From a checkpoint of a small transformer trained on Wikipedia: width 512.
Each number is 500 + 40 x the weight over its row's rms, rounded and kept within 0 to 999. Layers, rows and columns count from 0. Numbers have three digits each. The size before them is the row's rms in percent of the matrix's.

# layer 7 MLP gate, 1344x512, rms 0.216, rows 981-1017, columns 256-383
100:466457444547485513493452483476458508486475463500524445487602437514535509432525478460466494536528512496501497512509546481559496479522490442565515583511421566463559524427539485437479454409557455495615461526520558498544497459512446539493448516558534471480492484480486560462488563489562440589550516546486500467458464409477519549484479469508469523569522451510462527440565528458470492545562
093:508505536424501468461479550494501481486589493491481505534526526527587496553475488485437445532518488462516505516488472450516440488455515493496516521502509435480488542560465509542485535485467516492506433421569507502482436490564487488579433521520450533559510465511510452478434395462518444469456476534497498578522440534500505525498571461476467515447525542491460517506498484472547481503546
100:490486472577568536508524509492504478443525476515553580504440505536552465507456558511538527464447521467490501494491551455523483497425490514475462419559555447538524482491515490563486520519558418423442493537522506496520493448554553432506552487392511521490585556465417500477491483516540555511450495477519565515513564511582539485499501505514467524547513481470477447462535567486526507451541
092:502581437517473474453543527462479496550582471471492524518492463497498541488492459507463430491504501495484471518536512522518473454583513483542568496474516515532565512521533532528516474371560547515507449474498523480529557517548476494431468536487495540437516521537448507483469505491533517440414527449480551473480477539467523465553440474440494527540447517478543520502479533451526459475505
110:519439421519523493515541508504460513481416444480507449498457464499464447450508450512565567493487487438515490500487540485557488542478472438545521555498578484422485442554528484548458509484515520514585513418488475456460505495552528443500458467410514419474519525452500485506485480504506482590518474524456499465452491421494538489497481444465464471447486574498512490564390480481530526496552
100:448510452513447493467543497411475443502508467555487530585467524429532480454523472489466512533474519492491474494502486494466526511512523511535517514489538557522423555490454480506519508549470494509460520566572477508518441434492529504510463393548461509560551488449518474499518435500395448495500539531510538521559493532494483462477487540499477475504520567536531445504446509468442475546475
099:567501401525427528530481514456456439438507460463454486455555580506506492463549510360506515534490460509543509522505483491519550561457470484461555559517412470539470491550511536435518502570543480441536546548520601562507506503552509528497519484523467513532493581591491464470503528486463548507469484503481514525467487537459509521527491531563520513528485470477514556535576430456493503484449
098:540495463495473529429566544436503540489478527498466486608520498461489483546461499438512540464565511512547532513497576445491545458541481505502484456530447486563498465512457458418503496514464453527513497519502488518517402546553423474507490490574489409537439480515502484515463535407528535634460595498431503485505481535493523442453547472466484547478452481589526508528522574474530482604511
120:511486431526493548508555461543512561401446424491480428497524502545522462506487553536541490450456451511500488492549499474496524475511505602495574416487436502471506561404464535550406534484583538475534500471503458560461540469530551491512540531575489528501465450452536503522517467502501486568593523477521496422509461467493502492522502447492491506461565450456522474543554458516501552485514
099:530533552560486496441497472463506539528534518491442549512520471428477459473417500504452565536494476487458511502473505545435559530441453501480520539523423482502507517553492529525559472545520414524529537502497571500492552463568528591510493547500531542485459441478488561452526498427431513530493509490553461460458450472490457517453561438508449519507409506403473504518482504520493561580471
101:474494522442374488504497552469505466501479476433500477512479489550511461553415482457480445529517505471549505515533556521526493498526500513532515538417475544548517505468492608502501483509508501504509506482475472503492470556539475495445497605491495478490480481525529452517503588515613498563541473526495481569528474576508508510516422564453561525477486475472544447535438467610513504541509
102:470427589451481513478477451558524429512552501482514555519494546572500486538507451477479482513529554520490499510563473469459558502458538462529558517469456482521471491509463552515524490491528521524420462421490446457461481503462500481490458487477532456411506476478438564540451487520505493441456452479486582568456502531553551454483499509511533490491513484521595551528486544462513489565508
087:556520473448555494493540462585476488496422494484568491538477522520515557505487519481526438466435475562473535486409525497479481468493506496503529493497532491525508577501513584490500529483503527465518568501542527529517514427455451449488523491487486576514514500502502449494508502505571470525530551463517452397484560445510525503529382549398488449516479561484415453541496493436517495466502
102:523439424509482513550480429523471482466407458515487486552503508529477562484427463511547509407522512508598512476514555454420497441465528530423449521492515466504529473437470445511414496467572406509530420473503454548517473513534509526531470483524496528457518510455554477510532493447428492540412461480507523571488560470482421510539531481500392467570563483476507447596552539537487561550489
105:493458578468440520493524520520482504545373457496550499472583493427521476507604501480478456565575519608490531507514475480477547512492498531478474539401443545551563489521483500446520513513454473558486506493470464493482450494534504464454515507485559491504516474524508498486444493451509508519431492558507556481528446536491508488517502467459518526508518478462551551504528428454517548499488
103:552547534500504518480489521555500532450538566510434520531512508396499500485479473463573481566512495523551523549507509498495520506579532459538513483389459546551444528486572421529423511513407492421500538479494504480416517470525432526534503502524461486484362471461468605479544492447560488496432541480466487536468465452404541566427460498464504490457470435493564585546449491460560538472485
101:489448474525507513441560425561494524519540512467558518557465472489498511526531481448447500504505511458544468502483506549499435532524421526429509413512544483558467512505578477526499462399494483441540491485548446551566561474601446522450576515478454434476532505473545499556477528493479514452504478455500534468492502497491503512556466492489556476503476552471475530481515488515513541529484
104:494524456589506537498451508483524543494535449530516516525522481501508424434520459523480486535524497464580512511513511605526502495485457518527544548515475428391473504531468525530509471534510560429537502449457532513515458484478596504490529509517507481421422460446463486491560498517455539477486479520515470502476435526504529496517506515488501515564501519498492476425519479439473531475498
103:507502472511463469533501468572481511510590533459505523520519489451537484539458458548532424457484478488504489508530511512462487470516451498598446382439503488503511521372475478526586464442537562481526448567515417450459507527466518544503527482443498483492478503546434421444499436491559496511480584531516464491524510445558527514540507508466497526457536493500514525451504473468494472473443
104:499487491497518498552481583470534480451533484499476555525526523501509392533434548443530486487536551501480521490519485545473459555405486470522511552544479568498494477462449435510490527527437530528512528509441462449495464482518503452444475536412506550463508500518535474504522485482568481506448500453493529455533474518449480474530504432523566471523427475509518496473474486474538518460429
096:484466439436528498510518509547484523607569554492469470504510473485524490538563544493440513519483420539514483508408539361464489595504527566510470426539495509481493482433522498437601487512506513589456482484441507521498577463543483530516562540389472525460538536543569472517502475392495428456506527464575466413459436494559435504538502496530509510447615533534556513556475495470506507515519
100:574467482488561489508485512535530519508423427468559474473502496569504494518486470550526528482466479488543503499537501516518471415448480463556468544475507506495505515473526520489466475537482565534499531540585543450439429395531513484429473438512535648555481431571534538430445514501504478549526497540512494464476486486540363486490467494483501442400476515434472483457459527393454488515535
095:556494484371466551533471456474481497531499479557575509435474468556442526504560458510505414440472489496520504483493496496553380542523494492505541532471400537499480521498511522487439548436487543573498585511466489540470512510533539525526448561496482534545565536540473471525518483554490482491461501484482484484528483525561430562500507500488504481486492496498492549531552521485504527508508
104:493507536471580485462442500555542505555504465503469565539557466509532473432512449470558409539488463506584510484487526484491491560483507538564456520464494441541562518483506430527430505490539434554574559515512507474490495426488490579504414446517482464525485477511549504562486519466512531566514489457481547421500510514488509499507544468504536401586544532511514485517476456543525535501531
103:473475531530520540486508564496488558437486456468512524501513505467441477533538461443531508498525502481507498469537543418495496447539486526503489521521457517507434529445448503476532506597515337509481545577461503451532488452499489481526463539564459466495503514502501429498547481506543493458425484532529535512454490536504520495516537476461514517474500526485540467464502534506525459471441
094:522502536507484546511450533443458575537513517452536455530520523516495455497579511500522410524478518514520514524527503465522554483489555524532498517589439515534440558431511506461529469567526436510543451606479594511527509470596522435477516520519464474557499478487491519586509539497487531510421493470464491514468438515517549477474519518503571569521511539483445497482577471539421524502546
087:522550512475555534524495487466574510517507442485511505470532481545484479501504471473524513478518474589554493495487487428501482516490486482488512503431501473507448513516511527463429550463458457492497456530548482413517577458447571498513572484513495439554554477517501493487530499454590481523499558489489523486458491443494472494449468589619479506564492522480517564514453471526547542485487
099:485514527483539577521515556546527480524468463473406516490455493581424566483504549536469496512534522470412509490571499528564491516509564465463494499533526512485526497501559516484494537516517465474570455528468532498524509510494503509442471412485510447550500459411445510509527546517472444438472508459443529485488467550425478522530491544508524532544524504488493499537456542503524457503451
105:518483581480473456514431489556498495542457549558491497524468544489468479504567546575576450583587540489555489499465478513462527474506453473495572530553459466516480546419503553524509490478476437498470561415573496564551506455455460442468538455428528560501419489511460497507612485485481528543466479528494534556567565560513492451499508458511558501472540532489532492562426495547489535537516
089:456516545541440544514561464583551456562536517473521471548566507595471536439430423467570592509489521422529498491472499460505482491485587554515447470463500552518511464442549555535462533500435524483442476444507549537409499504488470495496509470502427474504515474474432480500486482434500499589513603541531434497540548548452464494404494512489494540439507459498474550511510521438462484531507
098:515522517395556546526390452454443505474539495453505471544530456519424501525431507523528563414498514507502491507474516541485519521445452495502539523564466556459532471509478450527444517567491525507590477500448485519472535467528528481540530521530494541444550507536491457458457414531497527497529474524494463545480477476524500504564489507502550510514415449526424510543529538490497429468489
100:508479503508489486484468451532557507493533434437563440555495519504549480495550485456501606469469478484477517453530436471534498491435501571506473465395481461510500462534486499451517435530470481518531527506578484486465471502520543436490545518461492459405467499509533468476511510495516503519546478494508466501472492492629403407486421541486535524450504498564510542527521603534535582466418
096:512529574432548504539500475522497548460509521554507504526507513506549468495523523508525519591465562471444506494548549503477548465496446505472534549468585565561551524493418473559428442491559469564480481484483545437442596544513513539487446521524468532497540512504525472504464522486416523453586536517526518454536493528548590501478466522505457526457491498592524553452478481432590518482446
101:520494564489449512480504475464499551536511522494525539470449500514418518482483452518559567526471451500536517516525484477428458485458509567555526564395544533534576481464540526473443580519525559506471485476505443511428482491439468596527500456521453494479455553467437458536532504498465470547590451540461538439460547491548516522499529505592422512448511459565534529511502461525565508436498
099:534484497489533476503511490630552508464505519436497464504517398534435512503484534509476496432528475541553504509588471515470489450542533503612579500531509503541534592499521437514491508443509468518452526518475458517438513449492473488478507511503464523579465536508504381523525525506470488561463524527522449511423471424512530505511472446504540520519484551509520531510504520467498490485535
100:513556536467543362516542496522473485473456504575442433523450502523446533509449502487505579526473476512531535474481464511525496531493531484490532524520496525487485542500534518506551491527533474569550513559438424442498535536464483455456543482467535482469518470547514545496524466508566494516538535498451571496478507542550530436528597557609452456549493419487512444529398509558493559509520
093:436412495448433490534524512420500451435428524557452538512537470474487490542523574483548535520467453483451525488483537462461485475430525480518535523532497437492458521493540518482501562495427468468551439490421436540472473491494469558550451443493519455494477454488452524536502474488450448444493489465488492570477442459597453563525528506541515530467496484547495521430486490423484543478574
# layer 7 MLP up, 1344x512, rms 0.217, rows 981-1016, columns 256-383
104:541523489488472472502495520465508453449518489471487534513473533508449563496502639497519494536441473475476537454497503564495479480500569537476532556466485498533526601557512551469544458449482512554505456483491554454443578533552551432433464447503503517584443475409474567547440483521452523520485477480516572474506493489525490482519515485477462557532495501480495482529435462576503539606556
095:563577498502486519517477466437481559504551492521496473483511417444461513469426525499516433543480605500493496520530415518558476526572514425511548454509548482542421470451529559525478449509534575497473471481556564478611534506476490519470517437548469503567540539447537480492521577466488522502458529544492447557518477484486488515493513497567524488540471576482491459511532548483480520543553
101:452511514416491481502466496468537463454540537564500513487490509526505433620503551511555475491499509523460476453515448520538479483534499529532515533525447541475524510437405492551550543480462531511503544519505443542496506528499465587536512451530508514502479548527541488488534446517509406491531507396522497478559503571538431538463524401549514597458474492508462469563501512491511515483436
099:464429534516531452479495461532491555421495521516489435514580536492474510541471573470520479459529547495547504465470461450489538495483528453525478522526491529464483445519490483408506537509515420412446581531526406530528483483544546476536496543501494477503552463500453447418523466466483514475516534431567476534494496515498433561470557514512510482492527457515573525540512478557491506456549
121:524455496544494487529548511486471520475393465526509456499421454537503451481469448527594552489509506495473546514517534510526470524576495489522542507483590485432493451570544421542469533476570492501540461443506458539480500479556596430434486467392477521460531491518537521486345475540572503562539491491443478538468503383447492491548475468483471536444495530513519499490466479492506539439544
100:495477545438510508470524522412374543454533457454462479500494574414579456554535507491524493512478511499504496518512558561533557617512463501486536455535593481537497531462506410456427461519560475544471448469562471573480506505476560449437433556544527480561486505448441525519478538444445506573512550480477513494507502523489443452524517464498529423475493533480577528514527526473521604516533
100:507508474430526471568571478507562531514521529504510514516534491482456486479518420569518500526535500523418511519553541491490501516527441530508575525552498517478530527586468524491484547552570466519523473584465473566474531472505471474436550487499516529474499474421486564571495475593498475489506455532479480543498498427526521547577494510529499439590523570518513479500524473482475494473417
100:464481540522415503580484497474521511528508485510565528504506524571484525480557493590471441538427530465514472472449510442533488545518537487457603569460407544486499495543548514525517513450498420459456482522495526463452614473462515595485503539448513580461507590438447494399505544498462495445546463537540490533485574501534436547504522451524437484559519510487525483460519499569449501474461
123:492527571470501459470416478495490494544450492498503534472471480466475525557528473487442525444504504500535514504464469544511511554538567494525424510503485533480496505499553478541541398502414495488512490507478595415551503487465488568447484483449520505478525499513449456482475553489492443479526452597538522481471533561496508505447494534525488493540413523559484519428462529428459476499475
101:499544497465511504415448532566569519486492437408473564586518482498501456465447473554556456562516574550448512532521522439543558484408495437524492429529482494527490480455514530488483402442468578512504549408519478500514535497439510518473447425512500434533580533464494489508522490528417554425561480506480497509463497475531573442522534492519542477488483454528497498578500471633517548486436
100:523501505517531544455481517553412558589555568510540574585491475500514531496489499477550454536464445597514476494442500532501481472492534470481600476471465485472494540571479486444466447541460508487467467457524514496459513468463524494491557515466541486524509516529472556509505505599503499522472509503566525473492468485505544442534536454472462523505552528522495406468511497566541501424554
101:499458495422526540456544511467457501506463560525487535553425470435453488553514448497543500515532510532470517548488491496570532482469467478474486497502514426513438471531533472478533479475535517490598485467529490497406513392485448505523462518443522480510377493553512491445450472549532502575479484487461546514514470513498432465552568468431453516515537560552475524525523506404510509507443
095:557487484459563543511556523544435466465420520516573448496474512505532525506456550448522470536363482563489474475425476510533460462495455495495533517517545478552489487511576573482527476528537549507561592483497577487491491486542448443480499497508468548535443519556557533516500490475513468480492520512497509430485488464496533439534446520471515537442527552503488508501500516463475451493492
103:521486434564485483487441630531529590501604597463524513502487458529481495505499567460569484520545563473500483450490495468525563466493445458491513527518553506500469440549537525543478415553468607479502557499458523531478431578533507572537524593562507458471520486554550539506518514503452543460450504483577472390547479482625487490496539495514500546490482571459457558499481485430457513491492
106:447559537467505470493550532550501465525494613552420486564480468480463452454494564523459544442511504461509513506495463463447547530532517553477540562512467532446395544518495510505471500491541495501419463507548492430460474506424546447511495506530502536489528451558466511592520564540508504435456504488536537526543505570523456481550448471448479495467498450456552471509537531640461476533456
100:532463440547483538509558439479505459574467504516534481596483541504504619414562489435554470542492519440548509502555576457570452581515443496472485472512506578530503439508531509518539564485557522479502489508491582454502487501482533476464493514511481532479497497461543476581495463519514526521540512456512547534454516500390491550473520511427487524526535478440512531483502521560480487569497
099:506527465528500558469493502498518495492459444476567553607394499492516463497434575496519554423469538526478495511455501475525479530440443573483466522523570434392499500503479538521544493503476455445524501615574391450533456516562416476495571487455473553452510518502454557467465570512513445525562443457445480492416507467502441534391518450440486460422459508513483531519489481496500508520481
100:476457557451464530504526519477495441529453550495466474476527536555489508511554527531534530462500496511436456511423473463472427513380517516431504475455505532564561546422488465519516484429525500578444543552502531444511520492505462495544561494480529455534543525535493458517435568444561546474517504520584523426550500453438528442510467499522480459467503541565468509535483482417509481476449
102:570470431561447512510447478466593450400421453541451491490479479463432456525424577439526488512539519542496488528535420467501465459506454503465521521490446543511470503453494490503495469458479526450528498423539532518488471492511489536511538504494475485519567446508486477457491447424563458547533445542476549525534509450448518471474499464529491494480528503458491512442476532482423428491541
101:495440507454511568535488513513512525449450570512480600451483469484520477534465508467512474511541452519508520487471509505415534524458581542525477476515524487481527532492447440522541482521499441464499584496505477503457497502537490501470473488418487524533487423480518422448460473529532548477519475533451524447481515530506475578475542488536445472430468505483558603465477555539521551571507
093:538551473428549446422557473561482457558514493435452509470468553531519435482477544439508456434420498536602485489520565407463468530585548587463522478486511497470574449454410498487521529521496483488523456512459552493527463555471461516514485530540537492423491567476582563473471481489531529520532427523545521522430505536463474507524611535467514518459524501500479519547583555478473528480531
105:535528565503444567552459495497584535470529477499517469470472543470519486455469453517538509404522470481497569504478536488468529465529479447482532430486513483435470477493500499520504523501466442478501510463484466502560490548533414468463421437505480483511512493476543534506496521508525472537427465460515476466539514511495617476555519482450462473481561450522500471534517496557527409540552
092:525506515508471533554549471483500436497413444532532552463500501466507456421531472500546455528487522470453514535537516465488516475484513540483506495424418525530494440465539475588453462529460467476404539576537448508484522434469543486551537470488498545490472468498561522552524490486532534550514455527502573445548445476518492413523551484532579562514375460543437557547499526450506499518436
107:512524565476467516540493484556529521488486487501487552535524494499512482390387454437501446520451493513603493509484501562459501455533524527529450493410421514566531395444420461472501482469532489490504444500494435532493527417469453556562502435437486490490522456546503514530453568503510453528504490500482509499475534486466487517545504473499547452566519430500486468533481439439508487534517
107:537474530460515514522479582420523516512449535474464517509527423500523439447511583472417519471454444480560473468552470574420507495536502521480404558496522538441519393520514467506472470499447499397544523489498479467451468520589556503462408505440516476519490501437490478452457472415439514465527495463515518636523479462495480411506510545472512449518519457452455503541459463490559542537551
098:468502538450460487509496510476481462474483492522500505480524552564476486543515460481487496474422553580444520493511457502487544500562475513449566456536519465390473530469524492488506494496507475524525482602466544543505536529501469475518533527503507542574486447529519507500519502429428527516488506505536431441557401462494448446473452563483502534427480524566485469437440542556506507472507
091:541522549477556466473524503472500524495496503533509549526613516486498469505459499446482527480469503515551481549587499506598521525470436473507522486443457484519522490490488498550429491497502396465479474534452491520475519457455562558533476443443611445551476487525505401464513562443487477504443521479525495500568475444478449538441535526535445424531489466518460505502498438553515543458545
103:535503533488500495476456547471459572486456544490449516518467503558486557497435464541485459469478532488468525519529529442497498509557521492458508478422553538528485563594540437510471557509458529484603448471446492449515523425470527507568502423504542427539450471548529518538543506492543521550486466558516466523518495503505492471595468462583479512486511455535526496518469556548487508500537
102:503492519495503469514495450467580427536512579573492459533487527499420508563552505555526498559520606532568509499519447521504543525491453521517542513499536385471512595506483533532475553471492514478465495451506497578541457483509427455492514537433484492474487499420402522527500485478523463510477464527467532608577492531436484439479518518490503426427486429530474469475471613493512460474544
090:465540545457468507492515488555479447485459524514553440524427497588522576572517482484515500575485597522505486507493515496443449548446468439500553513578488463469480536506522444470502501523517575455467528435480526504510478416491532581543551542520490545509536461567534496492496486595487452550465451534537509508518438405624427509536541485536546534507480516500449501481516543532481596466415
099:444510528440554520468441551488506525495557515569526582522539421481522531484526481544492500470504510461533496482544514499548552518549521544448525469532508470487545534496466525506453472482473461528439410447539479439479462508476538442495581470408516533533459489562512478550555562488451517506467571564522482549513519517541493487501548544484535509482557451494468524493484535500414436506466
103:419481571499478528514515518459453537511475519545450528456470493489462499495529520484506462510478450469523548507543493431467538519455472467492543455487504435492437521530492449522467478425431497442532568497517508430453517481480526527559481474546549546522440493473499492502507494435541518453519466492529547484541524496444495467496483493489509387451502519447529487593470415489530451539602
099:486469523510505516475460552407495544500430421512505490501543443443471494492507501533508527520457501535471500482504445485489474471524548509529508473475534491485549471539471509485488483456539496584520500485532485463439510542456486496513484567438569585459504457421529487495475521469509553495502500539476527515510484538537524520439567466483552449472471552508436496582511543413545543472404
105:519525527459533494482445508574528603489474473567514440504527460447499477550517566470480416499507512512459471482477477441535424442495511410508523576517504455621481469476491462439481467474475520429484517469454500463505546483507479469544538434543444453432503536533458485429543487540479474548458495439638466496506488438522545458486497566471497517464530529513484539482444543469504486499483
096:502529540533473494450503501471530517524481538435528475501479514524462511583451417489465409556540500424505556492472434486441485500471549538504559530478514513523516453436542502472486547452519539520521517498550535478425510480526520483479488494505468497557505497545554494503478482486476453547477487488598507506450429497480441501495508526398606495500557526495517533537513493410496509579517
094:505526437530470491469529457494495510496565470551446512466483477464609561440502568510513523560424524471416566542483528536485549465587452497524433469489501501530522422491457501502468419477523501442452449466542514508487528538525524509496559505526472529480543491493505502453465455537491575518530458509603499528575551561431540430489476422461496481509479576520480480509491498523556468506526
# layer 7 MLP down (transposed), 1344x512, rms 0.254, rows 981-1016, columns 256-383
064:528531568470441584498461445549545562498472529511447549499422585490515514522507538476518550507471465501507382500503581485471505532472468491487455452488409452516463478468547456450502525521476558455524526431507580486510497461464508451496469541615517530493539551481543583482435522508514462548506526434503470538438585549506512478452442499483425502516534539536496486551523501507542503631526
103:529508523583472515418550531500520478504563461509504501437461455468370380525565489548559492545497498475476369439435520544454508490493444461445496499515467486547477505506490482547485499493468564543483523531558444480503541498519523497476491430525501499469523435500508522538508491515565480494508495525476539517477561543540463565530526467467491498467498526518517478495496482511490512511453
104:448533512488439483520470560533543509491523508556489515476498523551555526554513501475525520484454563545492618469498478500535452512417520533466495490452475546513561480509464507523496478497498529544433428470539454525583421489534507481508524541425421550413502443450451518497564497472472439548396469472473491523467528442470540420510447459552553485468463481532547576517481468511518479536578
083:433566452526478538541500482427544468515436470522423509539475468489505546484535538453502528474532503500492619718586480463535478458510583455575573467586516536599516469495486504529443487431500521486462493542479467514488508472590469475543507434503503503507562486503537480457440478509420455440482463476546524478530480518461515490446381496465542497499453507518483447540562504513576582470562
066:536424494507489403557568459454550473516468489454481519493441486486495427514538476520478541502446487535473356137503509492519470513517447510553453503388554460487548487600527411513450477512520568473483509512515528449514539566487524455517542503455498473487489458477526529455482462489480479509532533525500483507488479459486480544520479519485489524505434508469483523404517498456450528498510
105:517425529467478461484571467425531541541516508483512473515502441481536528509460487518484564483433481591574472443480430467600491556467470491488523478502620501462436441501491439469548449556461484521442500468461477539447491563508586502457530506508461566499487508491495474561503497565536444536524531501474481426569477493428467468543511464514526558551526504504506492466425535508480513510529
107:495503548469544534409514530594522567444546566573486485505367518484510456520505453489503500491409484538452473529539483468453518578454415496462535529485559569369507463503506483491555506498549486513510426538503454491448505484458500494491530498515505466457539460500450527563545508441495454481480501548503515565460471468438487482496438481520524560503499518532483495492410523523461564527438
098:457540489472493486453521455507515503457462524549476442447430421548533503514546455586526478534463517433588472522512465491506479562494554420474540495518489525485432529555534516529548435522537500439482541466504500544490512460527495539497462491441532573465482461451407498531563483445458421529472456477506559474498470496509452528475487495457489485513530607503474474496462528515404502472524
040:508481533515531407511493518521517505492443480556496490487593477518464492445497493429537510487552477482483858856489502492504539542482482490451526520561492545447546503478483569485518524517472489467449514553519529437458481506465500478515508523545515479472539551520524529449477457487535510526502495530468486517492526450484511470496502453509515494477551467529605535541509528505564490500506
104:551552489473576552506515550558532526537416541473536552477431475478476542509457469447557490494484455436476536567503478578516452535507510552528513496451570467481531514506584506531438498544495415511565516483457485549522515526530534461468511426536504544471431457510471513436459498502545541553472540556490513459532448445485497519486435373595557494470487550490475413447559472504515476484524
104:512487480529518564435538489489490405515392601500556556533468483494517465449498536507512618463493500553471465543576478515474472477483467540513529570520473500490465470455440434534487529487480436519484516520513559561523504471542522522509448509548505571485500442535519463504501454481462485499450507458482511448500505504435507518493531502461486495440545557484475533489477505471633502498567
110:455522581547519477535489512501485540448459566477480401492496486496535471510451498497558501483492447501492495449510486554475466458479484445514444483467444499446509487477554543495478504456532512506474478492528473562504522495611483546487501598510469441480517518433506520490484503487494451567470503514538492520526410572535483491478490566520473571540515535530466467457488458532480426512463
081:441448453512536478455486470430511449471494549518534535591449453512526487445474493486531528533486536507515559401496514563517503524498456490467444542473527545436500508479486460460475491532414544523440455478436520554463358499433470510546464499499458472533552513497504452534482447481491479530530476473499521510514480572430535451515473466582511516556491458519522529524439523522538541453533
089:506428487531483325440478484497456494468404549433504496515517459491489502464487545572531555494500510525427632545447519529539545463469562489442507516567482525540492505513532489536508516470539502539566516517528452478471478508501515463607521493533523539513547506539486473494475530462435524512473487480421522502472518533564459494522472513505443500564553554500538473533514563453482532600536
108:483478479519444617466527461510453437470533518475488416526529451460495519467566543532541467470557495513389493442518477550437580517492487532477420508490575510517595536511537520561509481489474583506491512501475517533505532471470523525486472511553530569480464472563479471509439505524508524488565527486508529422547466551508503516499559482509526504463504513482511512482542505468428484494470
109:480541541463483475376565577523475538494548439447520433563516507495507574536531533515465548459502489531474518508524533493467519522518509522546491513497498515518468495605485505469552555548532490491492469547450491472510491497445515577457483546526533539499507547436418437534552428423479459520491458478449505448500472498540465516464491525486481484559517474491504473571545550472499476495502
111:484447471538511574391564539541441447523520513482538507501466525551510460511467484520542502466509513460479460411499533544521534500497551491485525561445482500556524452525485523560486533499493510497517500483536454574543503527475456560506441459501538533483501490523421526522486480519508480453493513510428464466507507483464436529447555512495408487474522513489437513539531462489532465515487
091:501469498550526460535479471418535410502495595468426515562455486492410551563453515452511542506467413517430624630513499501549526483493473555533443524566560486510461505503502493499532474505485548484496425530469413483508457464519539553495485524529514454536437445509470484495442545514546467475509506476515526439464554502487517521507493448495476514465490505494483499488515504455489474517490
105:553486508434502594554409447469486538537469487465528489440456530450529447585493492482470515540543506529491505480566462396407449486542521506505507518495446506484496500544471440475477542451469418464475504520438472504456463534514475460503468426545582543491506480467513546487465426511502478485524497536521501554487484350567521441498547441465445490507456494434482440496543546406467477432437
098:508477481555507450490532486456466569515499488512506543510510459467512485515568492530464457463502530606470472451487472493488501589490449547520520504452509505498549510525493496514505509530571578524489544442516489495578560517413463510486501397591528478501488468514515515575353470522489484479468479556478444592466488510456457502503483441614501475437482477479469473454571538472521594564477
100:545489519540582607434509490468452514537463439544481529481498516516449493511504467490572466448529566495530512579527495449444499509478479542483467465451511565524477489481464422553580467563487497524469546550514513550502563489480468469506464456586490486448543510507500475505489467430490502497563519501520559493396582548501524475435444504512475459443483502495550548474516471501533506464470
046:481490529460503614451446506526512451547494519510507470461477521462506578501468475478409539485456500498486389330465509530502475456555474454530591541455539519480429547488463528476555433510486494521517498505495465449454507560528553475538511470468475613559442537504516494544493483532490455565521494472583537531533488541510534506568413499493541449532552567503530469482503523459516506469518
099:492482502478533562509504511433568499507502407509480430509541534522542492506424543498478469527532502467538492609583472496530569485468484544519507480501561426451477481463528560430541478489535568482438457451484533481540540496439542472476524453585551473502490443567465514487524396473480479496462515508479433562533494496534594465403402498499446468463573507555504534534521456548465487458441
103:518533493505466604565492512492480452500460561476479561470511468483479514481445460591485447464507523518540513463456539472497443499472484500511475494493494493490504436484483433515478532397517539505434539510507553469503459439507492500499490480526515453439421546463495549508490489499406522441527471608582531545487560503455444504513482471493523477490464524455507526499425495541504560514471
113:494485524570475501511573526465569434518522562500474447528553572485445537469518544440461546471458526535566530493521514499515516481441497487458462491530559488465509470521565524500483481458468518489462528499515562444498586495468481521526471558486500459444434516532500505496480503465467473539476452465412421448548503531493506467485480475480487506477485539509534464569542505589494513484551
097:514497464526472478460500596503435530571518500508538559495505540559536470483514517438462499499526503465444511417471443548456534584454523473476485449487478486501551504484460411528499548550494499561573528468516395430472512503530446483505537529515541502507466567459536506516466481450503464579461431513468488498468545501530397413438531541473451504506460483396460646530464468500508504532450
093:491520519543552574495487478535494544464524549462450553481552498537465437479571520542512542476481558535472638511439440469525523526533508441522536505471504465438485548524517482485484494496442465502546501478481413495441496455515491541487536500434526549472525521485468427538483506539514469520519463503560510496478432468521534585484471548495466479479553518521480492463527509520575478483535
107:592440537579459690533464502440541420556503577488509427501513521523547480488566527463503485492439428498504455463401479439472468498395548506466498520480481522555524492454473520577548489507432484540449551503468484533519511471479435480516441514450533504411481544491473515435479486516498480517523483492565480479541435488491538543544520473539535519476475552453461501509425560508439515475519
095:461473509496500529428471508540500491550473417478451543547590482515538477485416521520449544486539485532564419501534567493447495529470463437526446461503476511499472515515484488456502482452515527525549513436548548496468565517544542508486469462457481444489508586498479537531496534547522470482511505443500505584478445565457577578503512465466462497484555502480501543565538501473508458510466
094:489464542539515502534542376505501556508437436553494506429500493519573461567494490471512451519534456504506456505498525482501504492487443505504494431527472513469549520548501484483485511462480531517470570557514559538512473577498484487481571406534472590554493531463522448538515451510481499487526468479528488543447500448491491470556513447482496559507519464490498450444546526478512479527532
102:546475531559486641532482469470487477517487482524479466521446470441452467501462529511416487529556480500495491681554529534492530502498464541486486490522536548485461454436519474502513444547523527480487508477457496430505432495476486515506438500478482524480465469505536344532516481512535488520502488575450495470495473569566498555558584556473524528474531541475534534396429414453525480538582
110:417503490411463548527505475570500571495486521485527585509490506510448578505472496459446472505460464559473481371494507477461501555454554468491514436447477511527464530465481494514573478482551484517486495500448557486525480557512553480519498481503457471544506488518512528510529504476496449536551451435445576480563476493493530564474586421525475528493525468472590507446542573505510383467542
100:530508469493480607508546529511462453528500559418484534453479451437487466550470489448555553473480523547585485502498467502510407558480512424420460460412463497452478498516485495478496517457491483456468515530532561493456427471513507503466566515504534516492450549426487462441516435449507545529437466505467549539462515454517462497509591557523402467534534505456483461431573474496434516436495
111:521446534482548414473481416519509548487475457483501524502559462556496559549555487455483494500486515489522526571520506554561562481560516486548429505478451552458450459442499505466523419511500541467436429483496565498495432472503521496563465550535513468478510496560571557503501426548495523486513536450523522535452476486455523469468484485500526512524470468472485452525452495480445445446498
090:512443445467416465498532529538510507446514539555513440541454501503468508541564494542512505520500538531495406386489464426509425488432512494525544464507429542492416511528473475430532511539534538385570465479542551495446479542518485460422474472568441495522462472506497499521522545514521504511419474450536534424503503515462435541515491515469568488469509580474535468543519505499548578472509
096:517486437550485445591506536441524495522515524537515457484468517548487489438537485513467500483446533505400485481536510510531459502418500497469408609508472508524458454518401504463495494514509414473530525492502535500531524544479403469493453492483492473497525521468504479489460568492514492569536550553440522492533498582483540609462528504525558518515510502526506493469469534521481444474517